python train.py --num_hidden_layers=8 --hidden_size=256 --num_attention_heads=3 --num_key_value_heads=1 --head_dim=64 --intermediate_size=704 --vocab_size=2048 --hidden_act="swiglu" --norm="rmsnorm" --norm_place="pre" --norm_eps=1e-05 --positions="learned" --qk_norm=false --attn_scale=0.125 --bias="none" --tie_word_embeddings=false --parallel_block=false --extras=["some layers without attention", "local attention windows", "shifted keys", "gated attention", "hashed n-gram embeddings", "a smear gate", "capped logits"] --init="orth" --init_std_qkv=0.0208 --init_std_o=0.0208 --init_std_up=0.0208 --init_std_down=0.0 --optimizer="muon" --learning_rate=0.0054 --beta1=0.95 --weight_decay=0.038 --lr_head=0.00606 --max_grad_norm=1.0 --warmup_steps=200 --schedule="wsd" --decay_fraction=0.727 --decay_shape="pow" --final_lr_fraction=0.0 --batch_tokens=[8192, 16384, 24576] --max_seq_len=512 --doc_mask=true --train_tokens=183400000 --max_steps=11340 --dataset="wikipedia_en"
Each number is 128 + 32 x the weight over its row's rms, rounded and kept within 0 to 255. Layers, rows and columns count from 0. Numbers have three digits each. The size before them is the row's rms in percent of the matrix's.

# layer 2 MLP up, 704x256, rms 0.147, rows 124-195, columns 0-63
093:144066170118069112099111150096153093156169176131149093150152121126090151107135100145191111121116098068120181199129118074096163097172086102172152153123110083145106172113130121135153168121150092
063:123154116106156066108123150143146092126111076118128175179123088106191107142105162120144146174070078127133154131147140126157108124097119109161062145056191173111136148144178162084167142149137092
094:092104119139170128139123117153141154158142109076113180115203139098133135141145052139094116128122157147158179101144134168180085173164162100128106123127152142162181154126156120163106163117160128
097:150097175056125107120108107034185091121116105072078155134149104073154082148148095148149149183112114165067088127089097151178099111188101179106135079120123091120148120143100142177112173115138116
100:142110098085144161155114152141131171174165108163132137132129092158093181164134154158137069168177170149055106129157156102182090109121113079116090162111048105093189149145149134122166185063100125
105:129123084085133149124133089182107137083129184033030132164105116149162116089088174146088139156133107175163087145127132114102162123139095143096170128076146140129141194180090133221102118154182145
099:124149154203103149145048143153109108114125143110142146116159090170143163130134088156165077082112117093132136163086156150170130123111151148156059136134128146095134142094137102094093127165164193
095:084164163161107117107119125200139134145149148079103137184076120179123055173091131100116062172092091144138188060118135107090122143134210149159131164102103074194131102156122197085099071119129168
105:158107105156161109104163125038132127097135193140143085108140114078137104133184064172145125101104148128208124178111069045174121103161107068128160110119113100141171118149149149154108092113125109
089:155162124169086155137101103068112153107103137107128117112178138121145152110184119126146147107121124117183157182152086176110130129141098103116064139158152150093123143124123204172192089116108125
107:180114038149151133112146176095123170181143092162121142159101106131104080123113134154092151181126177115092147099115078138075101137086088117153166187098102104179149095148178153203105114112120133
092:105154121108097104149186160134152210067114126129112122138143138107127165102054125126128104143077172126111121116154138101142161103111087170049111099113131146147124119146111083111143127171106156
101:151084178108075141142071124090127144116088081146101097146197091123144143104113186116100111122141119121051111134122118155089187136084108144102104113153188122120132153104068182145127133139134188
091:072139072121149162096102126121121113102132087118134135144147151140124137109070131152089179144100162099155254172124056131183128158089085126187129127083130100100164141115124118086180159117142082
099:102095063101146165138084115150178131061124152163105188109079128091154127066140160089136130183103091114128214150070141171128107117073166112139148184139079122144131115147117103157139111132107111
089:179136101153108142203150104177098155141069125116074133160129172117174098116077153125131110131080120087186102139104127145118046054095238159074191056102147123120134159149158132111099086098143174
106:129149130128164176165137107093086163171125084114154086163148101154134107109032128125077141106124104114125177121158105136155134076139146089175180060132085119126135175163119140140120101077162064
103:147094145127099144099112122144134138132140100113067153142154120092134128157133134133180058156177133063147117121109111130131078136070109105136181160099051089077103107129161110076134151104151103
094:128114162124099095108162105093132135120089105113133095134104141117095113164123117115056121091123174102061117157192110117146125129178166155099126119066120115055110070088137137135105172097139205
089:110144115154135124133194102162099140116154208147082092116147157126126144114127133082157152120134122151114138123184102108160127131161130089185093139114174122142118087127149085109153142049152098
084:149181106117168157143138140110115084174171124095120132138091151095115106168075133103056095117132085220085107126152128159172107095122143135136131138137140044104179095115174064132138155056132155
133:078043146124105144134127130055158169115111151132176155084140181087165154128173117063168151145112134079126127129185127077132105096116121148151112142131150089115186144112134100132090139150148016
092:169067165053102154117166126114129174124147113114118120132162116138144093121174168136156153138093155131147092181133107152144124099127137139153147170094081087159186122156106106099117190143112156
116:141159135103128133148160090125088128134110114151194144162174090094147123177152144131105108183165171139142155098156104107109076162086058107059145124112169117169089083169105150148159143149111160
096:082150151136125125022129148119122144140137121101143140109125121109145121124146110134109136104134144154161105167117104093127098233110122098177133116071178148144153072127127176038071115136108172
105:139092065109122129128108171155122092144130073177084132110076141107113109169128092145152100151162117129111117125201104082120142127104094112139132104133154156193147121123134154121100124139125197
096:155105106091114103114120124163176129141112192122084112101157129131122156146127089119185110166099121131122095173169086138121208087094133073129135136148117158111095165148219108164146114173150082
100:112119134157100139111168145111120171155119175091132112151115103154137139137129043148196149128146148126117155096176090059143188111197097120051119177103107156125127138113127108156123166148106174
104:134098063087124156085130119121116153132215065066154166137134182179130157111135182101130058122124176126218120163076149129118131115119158099085100155147084142112112135068145094081111134064145064
093:118100185042142116103128089192128141134095083144157123148166129097112096109141119084109095137096131162111140157134085148123097112100119110106119107123116134101172163100174138142109092148097114
101:154137126149129146080114148169118175138193105110073109179175112100119132159120099139146076130133107167126201158126092095100112144164126158094105122165156131149141146106155096141142125147137084
099:114149108130125186119184115145080169022104125105067096167068133058107104157203109104135189173176138146135157093146109105141177166090153108154077089139157132166166140152136129128115134159183145
101:122037045119103121064122138099125112145188102164071146090123133167131115159117163142090106155098214152129125060186102140184138159175167142109121145097126132126080154145142109091147121159171156
096:116125121109124096139124215124075086093107110154078126102081160181096148114093092129109158140167178153163111153143107149118118131116108136120089174165109137094176168110124105140078153117170143
109:120144075121155161067146122092133094138123123113102117128169109166131157116150183143131094151142077120110124093135151153101119161140128091136121122119128091145161138062095103118087158211136121
115:134122091165109123133162082184095127069108167082092114139187104143146138083148113088186111124144091142120128085109158119144125173149106087100136078083086104130152130161142125136133108213111112
103:122117135146118124163095163180117133116128153152073135099137122098102172148144134166137194160148096068175125131130201118099143155055187133144108112087109103118116190152106109144115178064148157
094:118105111064151103126171116141142129074120104060118115121124134135078133178104089102130098178155099116091128149105117143110077093075131117094128155129079094118083215132125112081143154111159134
093:177083108133093116123158111123111139117120142121132099168114127059101210110071148176083117126142120080165120155080154121174147120174090121108163125144149097130146110078110163137120117138152095
103:078100100140170155120119141112094078120187079043163125157157122146165114074078103135137120140142137084117091153136100110174131150153158127075155129135136082151098075095125140111104091091124102
086:106161089175168062204169093128156160093103139136161080161163135127205130083133092176114099190103069096135136159161129102143079096131084125163160104149139083125117130125052111111116083115143126
118:130086148162109089192091167173145144115154159104083102128117071116141147189125141145162091095099136113078119116111109147108118162135128150137126104085157126135146110167149157098138143116123123
102:117113127136136115154171141127165113188081161122119114128140178176076167157154089092116134125145086154104133125076122122037149096102104113126163109106082107160065151093177166090134109147177158
102:112132131151062112140114081119154151175093133188186096056164156086112136070163192095150136127134138140155052127106208137087133112160060091136124093143103074136109146089175155165154204146099169
120:094132105147138106148094104116103091117138186084093147091151091048155172120147123116163158210162107139084095121135136130124067128084136100097137146129089105130127143043137129165121113142130101
085:115103155110148138071081117150127107105109170099142051124134119141169078137120124136196132162036136185128143155119129130110091110099108076168145128163124129105107104114178154104165087132116165
102:149128104166149128132120173170095162199108116139112097130052147099117081100172135103116160134105113125135139138148063109079118151130109123101135100127150146181130114118140150096076071142117077
100:196066167099112185089112182175105088127131140104126051143137152150134174131175195117129158131134152140110118176143175120135113136095118143134118174159142196056112127127130106131099154112120136
095:151126150139153179111156105114229077126096049127144115116110069100113114160098160103174121158200099121138143096132107118094098120124100060137123065187128069082100083130118136126186128112139185
089:136140132064089100151090147148123124124142157157164104105171135096098101099135099081119101138114142194093130150107148145153137101133145104104125145127143147100154106123087128132120105137071134
097:084108141176094119136101103065163093096086151106175083176112148117125148102152147052123147148080155166122116102132095117100092130168182089120167114089145095192118055070097088192095151150174064
094:132114179185119078131158096123160160068124121085088075148125136175115096123133089146116159108098096103087130140056105128098142144102114131091143123119120137065133140169157149123111134145228100
090:216199160138110132097110114099139143070142125127179120074170132160129149131116074139129165119138082168160156146074122114147146137148126142119196097122093163097089153133165152137125201159121129
099:132168106150085045126123146139081125110086104138191108154126123152107164170151150124127143159157077185085177105185151105108171137132143129119123069134130160165083142163111131115154028136126103
101:161145110142183103128103172130174188152108176150111125121128141136099087140135149152180135137136132064151140128078149153130103132097144048144144099103178076193116088135132160096147145132136108
106:153214192182114151080160118134116072106160134093124123059186149200093133089191138086175129146176105139100078166099069140137114155150150144133125109137133096097180129143100135104129149153129115
094:195142103183104176111117141104147124085117130081124080146131152114089126108063154170209109156157180147109102157115132139132064130096140120109114107161093159151085092093154052131121106195097128
104:188195099124138193146111108142133098116136120084119107076056071109145146153068142148179116115077100083115104136179120175113113183096121091182145136141118158187161132147130138154155128129122110
087:140180113121145126142126108149078090092117129157173065150083105112167140133228073144207107163106092134090144134116108140123121115116105041097158091145085146123114136119110120142128200155119158
088:114125210108106096137119133123120116188094179107149118131125068123101166166112160103125161193124078115155111155106126142125180145152152148133111079103091132089157149103127070108105152149095144
103:129110191091151195136036158161087158147074164080115109154073114125120147102139071085113141138107106153042134148158177109119128121072123116156107124148109155101167080124134131075131121092086110
107:143133140136164174164150130183119116147096144107114122129149131130133137120135090123105174171122071104163162154135122120169177072060025093042172101155081174110109103142097192141153113089083140
065:122154108101138101127131136171135110044072108143135103161073114160099160135137083144129150134163132072131079135115163124114138199132117115179010122145135148151125152151151132120148142158093098
097:146136127112109100136159130112170127177132100160150055145174092097129148127167135163161070096109102168173163049189161145151158178064056135135178097089148161116141098101156102205135158079059076
099:115213122170164146087073082187134099179135205073149086090096136150143151108209158134136100095171155126123110183143084132177150104077130085162165079147146105079081119147150167092097153099143149
103:173156120183126128135125119111182115115181138113127091079196114144111161123103108107097151124097122140168186123133107116082158100105108144183178092160078130135121109137145119184147155096141104
095:114115131108143132081181158140120138102179187134142189088122091131115128165080095198079127145137149103140076147134140148130137130114066076140146116074089074149169137091128085098167138121175120
104:130144138142120139148155099061151082102167153155145156097177158131064160077144127097168099157141163179170078133131128152103110149133153179085125162097138109118092172128119120110103134097111111
106:123150136093116089179145109133188159092136062087154194152203125088175104139133084113105149161168143158131151112241145140119101136134088084185144115142170133143108084126131168117146099123141121
100:197155172169183120136150106050040149094114101136159084137148134143174160074106069150083181125145079128134104118100088134109123160110085145161086126120174150130064143181209113123179165182145103
103:173095128111124136123083142118104095123125157127149101180104132111094167202189086150166147194150079119142126179110101137171126108158074118168103140107162110072124154159101151148121182162107108
107:118144093111125115127150101117048130127114130113141140130161129121130128090128092140118140154134124132121078101161117091104121140089164111107131179135074145155131129151151135088104162149072092
# layer 2 MLP down (transposed), 704x256, rms 0.0826, rows 124-194, columns 0-63
100:160096108121143156130145047151112143133091136148139130136148146090100090125088108188155142081107129179103116116123172161140168152111129130105115116102066142112076093095132114117129183097100142
061:107145162120168118137098150084124152127135187168103085166171133123164151071075177119128157131069132149122118141121121127081144130140142150125146128159089101059153117138121124119125118147135091
095:109069078151130126114071074093131164104087111137089131185121132076164147189101168150128118174163123114097090123176094162126140131150122115087161103091153139142139153109141163150124128167190163
103:124203116094155131045087156192120108118090078136151189155124114125137095157158109074165169142130132116119143097202165074086117129167091094156122145111121106156141081158130110158137099104093139
094:127140135151103105169134095142074132129135135125157203187116168159087160108170164117092146105101139128162103086162146134114150171149178165096118137042094133184132118157118112131113122161058061
105:131074130189105113130133163130109108107121128134128128076147090124072067063131131096133156051097096095155122149176142175156148111123106151143128143139145145071098166118094107098134150117168124
099:173174103081104080117125110172167158140157147085167149124099152134105131145100134111065091094050137184150140132163062127124154101174168142205178116161139124085168148103101147117106175185143137
095:115108136091134161107183154066121141112156133135136094139128144151151133156131108148146110145111139098105147167145042057125119111107079155121182082071125165108125142105130133170140191168091104
100:141150145105123147089240132122125094129064160123099149087143073135133125086095121164154164149077153152098123087134192207158110190094140119147136096105180108132132165091166151107146176124097070
089:133122103148157108120106044121145110117162152125130141102123107114183123118161136064098123085182118162105145107148122157193098095139086095159106101102088143133077060095114155226183095116117092
099:182177126197165109123114090140148169155107102118074137094081141186099090110136208124154149138126136065131136147171088137116146097135126134144162100153165101132099112146104101082034133140128138
099:116097150109111129175159164163129149103140129145119173115159087122132134127118141135134143162135119108165115116134080112105141114185068130143147174098138127154132163136172147089130087195183130
101:188126112184102088083157089136128082185114130137111083129110078149100121121173149131161089123171136087107093179140119106136098131132181142103131080110126115163116152162137136068095157162097168
097:093162152187144168120131120079141154072126161133198118132126136132182091083143174141151097135129160153079112076150090129112100090131141174188086166098175088130155178155069088159140176076155141
098:071068151124137124125137088142152142086077123105141136121113075148106159074137135121104134168145157143127129183142171096081131135135129081154102120132072150166104137059104136162126178100135104
080:156128096151109128053129098115155078141107157085060093125121121153114200116107144174118166159129110073144109122117121131175123151079132205163105125167228089118122147097129101084163087106135127
103:130090072142077137126107113098139147087169106107092145160087191156114119124099115133095106151100127121131130126144152143106189084120169155109044111110104153141145121109179183070166103165082111
101:081168136105103136178119141151127213112177125122131127144155133157111151109141163105141156102186149085121161132133143093141128171101185154147125166141021139107088115145104091118134132110111149
096:085120113110141157195152156175081093095106119138167085092054193065117152153085106137087098181151133115108141160139153170158115090129139142141123127155135169087155111077206062049130123100139166
090:044071151136074135112119118058091153163128126151075121087106122134126106143134115085147144141170111070151173139137148095140150152092097083141097110103168154132146125173189096110193160100087144
097:171125163119097192128106136100123087099120120120119144187160123104176127129142113076108087113150145104098149147182079155107132178131062104099157100137026134091142098188130168100180162103132164
114:134123129151145137140090122095098100179132075072065160073107138167170188104133128165147125102121083122070113070162097122117132072123129108136187087184137100162083071162108145171131142157074141
108:141138129168102129148136118116151137159145119113099128161068172110087139147138106075084125161201099149114106105135206098071178114108141091158103146071151177117127136163121140094102104113098139
110:116108186101111116123108144071095152125130170206142149095153143141140159199164128117209128088129154221165109086114114080118127135100095169099174100120063148146089167153141151136107112115125113
091:074147174132155111045089125109102052165073116174157146141103130134156104195119118127072116124079146101108105132112078146113155162151144071153104076112121174113129096087149143139138097156193128
100:112139138128156131100082174154170142119100109188141113132120114149160092177131137146146143167110143177124107122186169094138155140098095111124141093162183145178155119182117131166104152168080125
098:122088135133104092182096116105134139108169145168132161107088100118130115112109117140185111172155152149116176125145169131170161114069085157145107145143197172076108153154181137110103129109127154
099:112128116112179175127138197135122155087231129160177170093110102102144105112184168133156154098162139111080154133125149114095184160096087180110115139153190120110105112096155113083105168147067151
100:128126141052151132050144099111124164113156077089165147118128169066140148105138138128125114153131146141101132129107102099104061154113112080066134187166087138107124155103039130106135110093146113
092:181151097145120107140157182089150128116082178204120153092133162109114097101190115091156105134157097140205120109089155157172123126120042135151119155151196163137129068075122110132084160167115115
100:127144098168116141163090130179122103093150109131150125147112109163132067178156108085211176126137115104139160133128134149106167091139084162126134146132110201088138119087128029122183141099172150
092:094113181087149113114142111084161095091159153074071083103126151138108079166103093158173178103150131125132168067116147183200121096151074111187130132149166121147151140113067124078184141159088102
100:071160176104160175116086086170077153127124100162136140130126110112121096123131090114131188122072053155126118100214150141075198104158104180133065080131128134147078201144159166153139114112113127
098:147094105148109118129158105111163193126099113125145162201142178130130134099150132152155166123056104139175189045153149113094139177091179140120158149103158120143136187114143108134152159170121156
103:186142118092111168095132194116163136107112144133138110054173134099152085128147111163151142078163179046067094127086121160114126135102120086128132050089102105141144136135134161122124197123145141
114:115114076154139106118090137185164092128146191107078068155175148203139121113156145115156117143146136169117160135149184122152128098190148096117116123144152092118114129143166105122089093117111182
097:182121115170059085106146144045148116140118109102139087134137118171208118121110126147090151189113149089117098176140133130132119086089191095172119125146120115120105150143133133152111145158146110
099:056125158142155167185068063144067127102109140070183095139110105129140159187162089174149144096211070106154083118142107104172163131111124115140087103158088109103093105156066187103091115106071051
092:107158043125110090053146146136189087103127143099102162110125147132135117123115092188160145097147104119177159161131084111218102184088130084137128131141125083108138150143109144152153138184139068
096:127152141091179163125102115069151129154090139170103159139104073111076060155096095148172143119131111101125176161103172152069102143122167125106105127066116123197122123142151088128144174129115118
094:148112154168100144106130120132147084108092116138145123108187082107125144114096121162119121187114192095126048124103094108133146149134150105119106129127148124129090105128166120114154088161165141
115:061166128078094148109123107129092118123083146072144070182124056072123113149132182151072074122149104142134113137070131123189122122153115069117099092121120118103105123087100089128170122182157160
103:149169114104097094163111154150112137083159131133137160097124136051130156155179056120185157168144109094146135100136147069176128133124091086100170097132184103113119090104111179137124159162090125
099:152155148087124108144108089203077082148134150100100126077153044093101103095170178112144122132144176140088112170169161129139117124093174163188138117133140196134122178097130148126107147143123125
136:119123155143114146079106062100123106122169184143113088096132126119146135136121130079105141196106158104149141077125159116038132165114132102085079146153140109157176115109159194098128067186080101
090:114109084115126101167137108176182204092153144155195124133148117181100138117162140115156164131063147141103199112097129057111118115150088162098154149138112125141136137111135063135076135098120113
105:095143160153103151110096118104171119174174161033133082137103116157119140054174133128172118184121096134127146170122084144127117194121129205106127131118173164135113133131094140097158134140078100
101:105169094114124157112119072194050123158133115124158160167111178155120218162140094136144162100093139107134150126180188094132121142107125110116038130152102117155110170131112114105091086134152166
100:108088228135118123117079110120124148186076194126105144089101094123105128138133126164134162122120111170129102189164169111144113122138148183107148135138106180145149112128083146145156089052127159
091:121144101116096156166111160106134094195162168111164141114113154107128183109126101151135187122152093125088139125134115055111107151109150104094136150126203106141176186091143127133118068127162137
102:111084139170136171084150144148101112082142129107082154118095112131117157119154140141151090146133125144195101129169111123159166160091150092108071127125062179177056173138140136081113161131146073
096:107133150099070098140155130198101063126128086089121128166144121094107106067131130144181081114120142142187087164122103109092093150148103141123102135130191122175104124116129097075172150070163152
092:171041146160137138141107128135150167142134171152127136128108135109139147097118080151118126081142119099115097111127089200143118100107086114155196211090159135102096116146152109101135072127204130
097:074123122142164105157153147188149090154178087071081135136191126090109107162101137132103065158124117110141129092116108159164151121100139115141137142113144130151144160111125098133122188135135092
098:129085110190169083093129170165114168108075112188114131056080121183146090146096098088113150161160090139130138134106139099110154190103184129162134209096102142096067126169160086087121161111063081
094:163092112134101104090090093145181096150090127158098114134145131064156137112140204077135157128143135169093192138095139127165129189130153150142145180084105131179166104137151078113116097117134097
093:115109125163105133082132176082181084128167112119137122113142137147116062124095110185132123110173165109108146169023157143121128155094131113099152147100135144168185141061121095121130106118114084
103:091125191080112066165113164144126136088089123054113171151164109094129121127155081093152149121170172102087153098105080169127100076131064162129151135162111079082174175125128163124134100149163101
098:114161164102163125086158083160102198153134149122150123160173073116130068136178110078100140127143130097077098072130120094172153189145085146073129159115102111158065115134120088144136100145103176
090:136098116113059169160100155133144093131143157092134092143188143131054152094123119118158125159106061114121128154137110163104106028109103165137164131113144140089188130117120151137083169121183186
103:192146145152122117153125160119141107114115114112123171183135159168146138134145147069141121147096090065108100176160113138100189121117162099081156097109172137063145154106106202117136116123079114
109:132136138118137119100121168126061090109148150170155166142148206067132127136098102088137156125139065169166125129144108106189117115141158137149122093129088143062149129146134151138173146083086126
067:119077113131164141171127136092110159093144071103119174143158206136121095121156149059168081134174109157114183163191166107119087133105153147091170180126000074128135134095124163088123086140148100
094:104138162146184189124126125081115157063179142154078135089063103137107118169164140143174090118121103138111182107181103152130178097074104138164139143178135186098137159165130130141081136144181113
098:051113230132112126136107111081116171168117132168197068076160126144117065191083130105150101113146117116142121117126135127126130118151155143102087099078126184156108118156130154152126111137125098
100:126076185082099161116123132104109135129114163151114135178098131120144137142125161131145188086133070078088068122159020096115175117165132153111121104115165129170115146070145118153132099162116148
096:090133141120099148150092188131150140115143133158156094152117126112111158162116097196107139117107137126089066142128098097127167123154150119129121191135168137107132110185106131106121130088071166
105:094085096090117130168048117118158140122124152110123201125105092110066166156173107104184130138087106126142129124188112177133107115139154135025138133099121071108134168081193136122174121106121072
101:124107115117171126147132150150130143138134078128079128140153148097142166087119173114103131072160122111021118145150114117141134158086123141172152134151116138128126178106124107159191118097161163
101:169129130176139174108090144159132087089137018161102126143119149138141082169101202076145107136134150038113195130135100113143128168156113125161142140080119181154119166067124177146121166139134149
101:174114109152121133125115094139162168097124168118133145108110059193171181089112114098147097188097112153125120117107159135114138099135112086130131109127154105149177102093158127191149099115193097
# layer 2 MLP gate, 704x256, rms 0.156, rows 125-195, columns 0-63
058:143149141097154156141165072165152131142156112125139131130125158121197176056159124183126127175105095110182180133127153143159121161173129103118153113107099120118142152139098105165084169105111156
089:110164112118142131142170122168159094130106164192111177130172081118157140119110187108110121120163117121109116091124104086097143135093126128123198143122156138132088049136115126125092176128136089
096:109112106122147146173102160128071157168084166094133133101113137121073103092128069159102080146124128118075152139097069121120180080160124113137150167152147110127075154171082130069144142109080161
096:104098144181164094114138064109096157119132144064123187122135059099127091139105127137152179061108100171134142122124090092122149197159139129150140139113142195162183086148063136138071195154083070
108:168083118154168088115142096057119077062179135127135137147143106121143131171114116129164146089154117170159127160075087142125128134161124133084144127120162104147149071200084096144114110131095104
103:124127169168132082180114148129127165074097157125135175115112141135112102043105119124126146088104141157084099200116113173151165153139062152156100101154126129109138173192115145126158156077119096
094:153157143109163125158150150064141112119158095122158124113170191071100240118145133127116149137152120108104109140113075120131125104095113099158101104186136182057169147100139109084183134155123097
101:110158078129150115111123132140155148185114132093129086148165117110159134097109147146156156147097158094121129154145151118173155156082148149097154099119173146099165166086139173111131087125139149
090:110111094094166139115146150184129059064127084113120097111080042143086152114056162133119138120056139120076152152136131084144118114085168121141150146102105086111159113186116096084125105155132135
107:130159127170121187098174158086125094150182134106110087126084082177044151104099163164054138150125156135149158093127079157139077093117108094125175089129109134155140136113163124113118088181121117
093:081067126141119154169191138138152167094154119097137180160141126152124147113086123100123159174090170186125102067154092078130209144167102133135113163133065121087113128137110124058169115167148117
094:104113065139162153121184103107094085103130107135131138118122141147158174188152104178143205153095168179109175129155123157101112120108177157174127157153117116107111076163092071112166139126101099
091:156153111131132160097046150120107153111085137133075136130147163094101210119101130108170125154105075128137141143125136083184109175109088073103136140166133102119099095089155071079113136116103166
099:096099064138086095132102085121111169122134109128138101136157084117109154156123111122123126109091112114103105151155128169112111140183097155140096047119154068192167121112139148127103072103163137
110:061094132098157145086119149083131083080136076103184137086089110108113127156129152123123080094150098153075124091086167105133120148116103142132115142150131094152109154102090159164099106205131082
111:136122137165162137089111192101193139119103154139089079131145177074118162108126163117140117157116144138151106144124117161112140144180122044121137163114131174058113120114068055104114104097131158
104:110145083126179083138159151096148074117120168120136157107138111115107113115106113073091191103110154151168104035116097138150214099156121130124081097157132134143102110166116117113146133195134154
099:084137132127120106080097112110090137145097079153155109170104147129120152183093139115119161068166118085068121144144130151118098184141125120112071100146133143106170096112136159146111080085115111
084:140164139124113120143186148141100109150141145068106116134210064209140119118118144118141136137117141148112158142135150122079130137130129174236121127115153172132099136123149191109152070123122093
080:078111096153069140073120070153140137093134108164179157129152094127104166128169116129180098097125166122148180100132145144074122134194132108120139144059119151130100089147088151098124130185120088
122:087152138067125110127148066140157082148145159129128122131211148118132149105099142126097086156090125124165153104129106087133141124142071123119123112151150109216042091053115102111176148080110166
092:059183116121113180112122098153143160105124167136126170112193081120066137168111143137095140159060148103130098150146095107165137170134112092191146167178139154148137097095152155160169111114165071
105:111098154162124095117121103074105166112134134143151071145147168083141148132115102091143113068024129044123137170122130170148171154156102117139107110124149107115132147133139130120121129093144086
094:140095138083062092126100141108137126149148123069142028166055091190108127119089157135087081060146190091115143099145136072135104114132163103145075142095191136185139106083136153103081141109117106
103:120109143117094102062103168123155150120107111115133151139112146091065180096178084154201176102135114121143086152125128116139043135001148145108109188142139152060158148144207115072172093182145163
091:165127089124109144169128134119129117166086161064106106076100145154165149147189073125145139216112136176138134182085081138124182132058207031155099169082122098095122141111157126171114117154106146
100:092143157120147102082140162042100173144134153077126088129079127085123134149113092095144061124124105129130151073070178178139132166113119123117144083128085054072110110117172119115102155100134096
102:109128157131173142123101113082118110129140196138068120159140130086109176084115127079121128140159119165191133165140177136134142081144110116101096156081143099116092151157130152058186139120098059
098:084141144123173140128128093057111116125188140090163063124180146127113152178161078071167121104126063124081109163191105158129082109161161105159081130124146083103123108099143073104134097135105063
108:083107148132112146110091113111070131100129209130057099066163120090098164095127156101136138138139056140134125124111150149123135114090150143122133133143124113125107159189172098065118130130099128
102:157170160105112103082109117097154162138157153080140178097096112171086026088129114066131137120174182130085124104117145201151110159124161120111119169129105115145101100132118107134118137137121125
101:173131142162099140127153086123125181109190115128129124125141135152136115137089109176131083076117092180125149158107164102131075154123091152115082146135101131114090148113117159127136137101101111
098:124152091206131078167123095128157170141156114187130109099132153166080118139111055138078118183146095157126083182106118106147089108132128110108094132109078103113122083105135149153135131147163086
101:117103111198169128113169179089158090178162098084156086204105131072086084111151148129091079092129112135141128189158126140136100141136098140109110142118122099078122060136149141050121117092189076
119:103117119107140121083114074186131101092137120114061124136118109086070115068129184129186128103109148152105152133126104179175107125122180102096129088142171098120145089152168130156146146126096076
095:182158136083152106077042173085121102129142187124136092168120160128177115095139104146088111151139153152176127157102099178142106119083109109101161153101141112117131144115127165123151159137183154
098:134109150075124167110159090137120130106132126156106068119128119116142142175157149135116137110059145138129143083100108142138172195154098110108089157084111212115102118091138096076163110111124100
091:175180136133139040102137191115164137140093115106104139137147152140093147070090175064126114118098131064095102066153139153156121090116066175178131084172070170111128147115172111115103119134093076
091:127154108093111186114120125191048128117063116187125113141192163093164203092181137113124151102084121141165073112158146124133098094138109173149147097188136095088092050067076086102136187173153107
098:131118192103140145154169125103121133135133101142122129143150083125115203115202145137091114148110051121083161134124113090159125099131117094173106133174161080135210115157091157125154136125153119
118:074164200129154118125120093138167130064156145099159155126148141140148136116108157126103127166158178129152098119159117135088122079160149161083079211146092090098114113127111083149131133151096108
095:169109162144128122115086137100128151184186166143160091127104150134185105161134078078139094141103105165121092127166187175088090140124096059139141116136093101074095119137176123148128162190176120
095:159130075105157175126117179079131159157126095141182089093172116140150166046154098144092123157124126059205114105147183195108185140118082149149114124065109139169134078144126152108127124148093127
118:100120163189162159158148141104105053178113095092108137125094174170139170115104196202163134087141119146113106146108114154176153124109130106173075131195147112064141118161101103098154144153154161
087:098082113076129183145153081168140137080111088161155138158122139191103098153140182136146143115057159120133166132170135143129074143111159144114105130126105111130072085179139173107114149101087102
093:096124141126157146148079139177119203100139096093138084121096170034134106126114175129124103117158151181127122119147118097116216157113103102149136135088110149106138148066071124121131106165111156
096:083081113168108096128154131131136147108116102149107106145161136116123143096096145119090107185162116096141123122155106120121186129080084136138174116111124142157134087116064135079093118113091134
101:139140215125128135036098148130103093129124202156132127094085145142102076111048114149086211143125140117111103136102146090084132150110116144164133075230121119136122123091151144118157176170104147
086:153134082142120131138062127144121112167168174137136083094151143103156169130129085107127117150077177175063135171130192080139141121131174145090108099134173091086182065173133139186162173152084134
102:109154099156127115101092143135157107118178135165176097155107126081118096131115042042172130116121131075124133105108167177138090112093094174139135096150122106126141085125137095118143150167083150
098:167126111143139131112125152129139171096066101119149173090180071170138099124136126097086175157111039156161139089108109104115154111094152166112116110104089114147173112095144134153090091128097103
085:154166142131143119131103130099106050074149115157162112074126133120133120086091151138128162154161101180114142147137131125164095101188178131140185107121150160085109194132141167138147139170133092
100:074144089109157156112161137154166096153142084084096105140181102131102149137132132123140117141137073116060113122087140090145125149059129165172048129156086094074148113119083063180105145156184103
100:082132076042108134120093127119108149189131159166185114171126136126057077071122127192157086155122140152085126063129089119149116154068072101069095163134106172175089096143085142133134140136078123
103:106136121130136179127127079195099223095135142078103135149153113091144155111193150112133138082118164099122137131116156116071169124143145091134074097103119093125137093115133118160121159164095151
096:052134183109122115115175100065124130116164207169137127103122136106130160108169119175080136160093129141131110170190145125149160117136148141196102162110130128125082136150085123137188144122127170
099:185155124092117115191100141095137142116181107125133122115135110168124158123122050117157161194114146095167107149180140146106140152056144149145134124187137125179201147142116124074118153138088145
094:099151134122131177157117093048180076145078140106142094140128113104116147120136123127109106160118105126118170107147147144182157171180103107144080124095124148165119144097186144108102095095112089
080:130126179134113098053104100118087119169083172116133072167132095127111107116099121136069174184095146149097101106118140137124207155123160106120155097110107102089135130126112090133084167139187103
097:178146149127138141153065145129149102154073114117066143145089090162157098110083166098142151134115096113084165073074173107113165096108096116100131041126123123137127147168078105114077145129062142
103:101162148137073123098103177162155127134137050124163095146093162164117142102142154135105051120101087084101164090099153132146190119218096110133141191120130145159121127186112101152147125139077101
073:153128144139136172180139139173159124179176107158128098134115089107153146105173104146139139119177089165108149159098136124138074109162141152125137167098130119069187139099110168174117152093159150
097:147102104159103129123128087088148153101116143178082091100126142116105176128102120157152096197142140140075124119150193137150084163153160196115150162187091099166119138122131067094089146064144141
099:138083141133142147171185199122197209140167101123157112168141108111124103159113115098111143053094160137111108062141158126150167157172108108082120163097133139163150191153131111061137125157070135
101:154133134165206108182152108084100128084142146121165126098074123108155081094198139163132120072129123088098165109120094121115136108117138140113118152163162139089112139181098128088137158166132126
090:104129166106103105088153085099117121131144101135112130109123137103148114080129131120159133121122089157144118169182138147123115167114158181163137147160101099107145148121121151119158116077112073
103:148181095100152110123171098127155135069200152119176184129156166123085079092147179155114158155116189142227125090115159126112186134139139147088125060192123136138105155196131094118154147157105088
097:151104135144192066157187116162146167131125121099093109168122121144111108180116111117130132100126100114137173112129121106135115152137135102187155164093108165142121085133174192097130094143158124
107:138172095114099131098113106129089138120083115127123187160100153180132160124094072111114119128131097131127129158157149147102162178106078140113111117176105094183136154162099167134139090107100112
100:100162146062120097083171107085140173128149135084105162165122094096140136135153078143092150144168146110094117127109132104101106173084086158130129081150146064125188100110191110138141129126121155
116:099138059154201200060109072104086129147134147060165176184135142122125180136120099153130107113120130118136133139127117144167098165049139156088116136131130213090123144081140085152116149122128125